Each number is 128 + 32 x the weight over the matrix's rms, rounded and kept within 0 to 255. Layers, rows and columns count from 0. Numbers have three digits each.

# gate: layer 4 MLP gate, 448x224, rms 0.0894, rows 356-370, columns 168-223
# up: layer 4 MLP up, 448x224, rms 0.0881, rows 356-370, columns 168-223
# down: layer 4 MLP down (transposed), 448x224, rms 0.0856, rows 356-370, columns 168-223
gate356:146119136095124133158140116102127140086166075100174111118110191076135161131131142172105133170151107132169092080145185089138142128135150119179099105136057055162153131167
up356:139100142112086161084125145129149161194094124162083145116144125157186130069172176121203125099151143086179119129112075119112104176153148099092159097125123201168144157159
down356:116140143134130188073131163106108160138138150160080117200153050104092078153153140104210129108078154120154133147165043199165115121140159191066131128102143203168171141136
gate357:187136170206140081131120168139111107151103160185076123149139103179130144094125115173146162129200127175086132095154128167188115148101158080076145168073122114100116102142
up357:089118141124172144172108148094132155105156127090154143107107087151165123129147084164175141125106129143121100138117148105085114125131185129116126128152115096142151112125
down357:130114129144174165132086156159169123093112142095116075096187093188103134132144124171103132146138142137149123158160156145151129128125085131109067087140132121139131133158
gate358:142094172144166183135119180192120149126128188113051113096149092114105151098173163169023109147140138058167084171134139099117158182100079116108170091128181136126127135075
up358:116100159136123146098161127099130209094060129094133052133182181119079134127165134113075117113122155135120112059134118090149144124125117103148104074092151157198114109089
down358:133188092124157170146143072174067139170097148149095130106097108117111124098163124205094114186142157080157169133115116123157151130121052187161126112135142134084124178120
gate359:156143112172125198162150109139126191145142139135171161100149117175188123083170156152072128132184051146186131145175145120110108121093120168126117089132125093167173137115
up359:065061150114134121135110098108182094130109170094160133073091112078146127158118084108142126108093086127114160159134134131161151097128165144166115220091169137117128124126
down359:118106107147140132184138111152079154181163116163162137153126110136137113145183157112143134100119097113119168171129124132112181083167067160095184089106139123160166113100
gate360:174120130104102110140204141145160084106125057182121186109146133157099126087131114119145136134152113152102079075160124075099042116074139141090160181123090193149144112162
up360:134113145142226159137129110208130148173169070118096125146138109088116069087122113130129086093107073120118089125162144173127157155162123083126093115177161071100137115161
down360:088129179131148090160174141094151029068110151193117053092118158151126092146053060144123127102220122114131091122108112106090164087113061102126178163130143152142187122111
gate361:066148144128159161149111112136148181081172154089189081120150140158149090175147147137131164114158096178103184127133140106076098073147150089172142134082149132094156121164
up361:132139116149113198161167109133140193117175157071147101099142152177131157152112149126102112129178107142121187122127119100048113132168157174154066114085105096084134149140
down361:166118122129158184149093140079113137113102128132138038136121143122113107151140142120139195164138139169083137077129167128091130124137145139108089132104149132113117111152
gate362:136148085110150132120142075166140168095154134153101181176165104067133167135147118176112157189111098050049119103175130125141121153145118126123133117133147128121181180194
up362:185145118105073107131136169141103132170114141142155112201096145149138153114103158138189159118140139151151121171093161105162120137129150152145141172148101144104044096163
down362:122081103168113089078132116104110104130105163057102079099142157215167103142132174091135127132138098173127134110077127093079207118139153130187134129108056124156103056155
gate363:136161150151132120110135053048173200129116112091167153151146167130088108125139114172124071125146123101135122107105126091160088175113122149098125111076152122155182115086
up363:096125093095085097148141132147140142150132163175118106139167099119080063156096165107080166128137100123115136110103122138090097135119136144118097087158147137122152090138
down363:135138133172152149093109144133149164157145108087127163059146154081139077113115187130111198175158117100136105089067083105100102157147135109124162127143155103123129187174
gate364:090148153168091153113136094151085098128145174086145156123112112131114129108151130134164082127103131086070130120125136163141137129133112109116116124159195142134140106133
up364:128101160090142143131087100154189134111031103148151111151171176072102179112154112115130144114130135121124082109139156098130169100123103126101206198103094124114126162097
down364:134082130157127116142123072115141139104113115139125148155126126134120154119134097113095121131161134071071152123128077090114151135112120134160122105107172122084107141128
gate365:175114095084185107085145146126093119164143116139060133088069089095106130096218121098165100165122110165113144078148158112085156096074207059130156151103185182105117114148
up365:150111116126137129081182118144115184170099130153136137190179066139158126078146137074112108085159117131157106127062154092154093163140142137101079158109152167108143079151
down365:130148083098186143115135122143150150176084141171139096126162102144146132016189126132097126155157168141138138124173161124151180084105119137143173145164208219115104125146
gate366:125135101159126136097179141163109160141153117025113102086106141134089165114113139124043192154124100119112151100168104134145136151102159122115125086123113139130163148193
up366:130152144148107136141125070190121106121072077047124136091088224190088088071123142156154162122162102122063167115138151015109158172173129109100100063146117086139194190168
down366:086112129120122173085141101116145091137169145114131149164119074095111150139105125128099147142118125143160118179158136173156128125076124100097106128137128168108097162138
gate367:091159130137119125125090151108149130120108163098108141225147096076094068055157162130114126093077110142157162080108172116183141111128117082129116119140136090170152135113
up367:146033096163111168157113155115116113150143094139130087155131095099108112096187118135131136145103132125179082128156100142176099082166199104162114153145118157109162130024
down367:152129108128133130192113047150101120124113125103123096067149118166164159119150099145150140155148130172138143181143120141061123067135132113117164076154093133131126184178
gate368:139140061128137092200180034133189115122154071086133087152085190106121147136092149132141127126103136086080108213125158119136059158177104098127145164208149160144095122123
up368:129085195132100105061048180167124117136143163183066194147133086180115102113183092139102127115165171146176115064151067096177212146075135113128153128032113129096182131069
down368:166154163112122114123086120177129147156174147159118200084158110142084131116109119117151115130104133127120115112131152127142160135150133121079122128128154163104141092122
gate369:140106094148160140112115111177136124133098132081112143160106159092082203059116099175093047167177204118162119151098150135173128116117215130177194177043175096102175161121
up369:163090145141080182111131114080127102159093152126183094171122133105090184148164122067115112100160135196109206102139062131166072150122169034116130120158090134166111103097
down369:149086061069135127092141113144099151131085094114153129167107136168112151119143140138088131091076122031087130103162112115177108118159108126112151148148039148129132135174
gate370:108120107171136110120132121073099177139145115112162058139201152097118123179087118126145130152164077112133145055108119110136104128167138161080096105104098083109105064164
up370:138178150161118095154107135116099167160124130149096087158141165109124121129127136174125104134188125134147124138148114073162105146164104112153147137075104102139065102117
down370:087168113159139108150180098093113143130134123117134116051132069140162165165111118127115167142153088153088153090139092085163061208107087170087153133098130091134091089124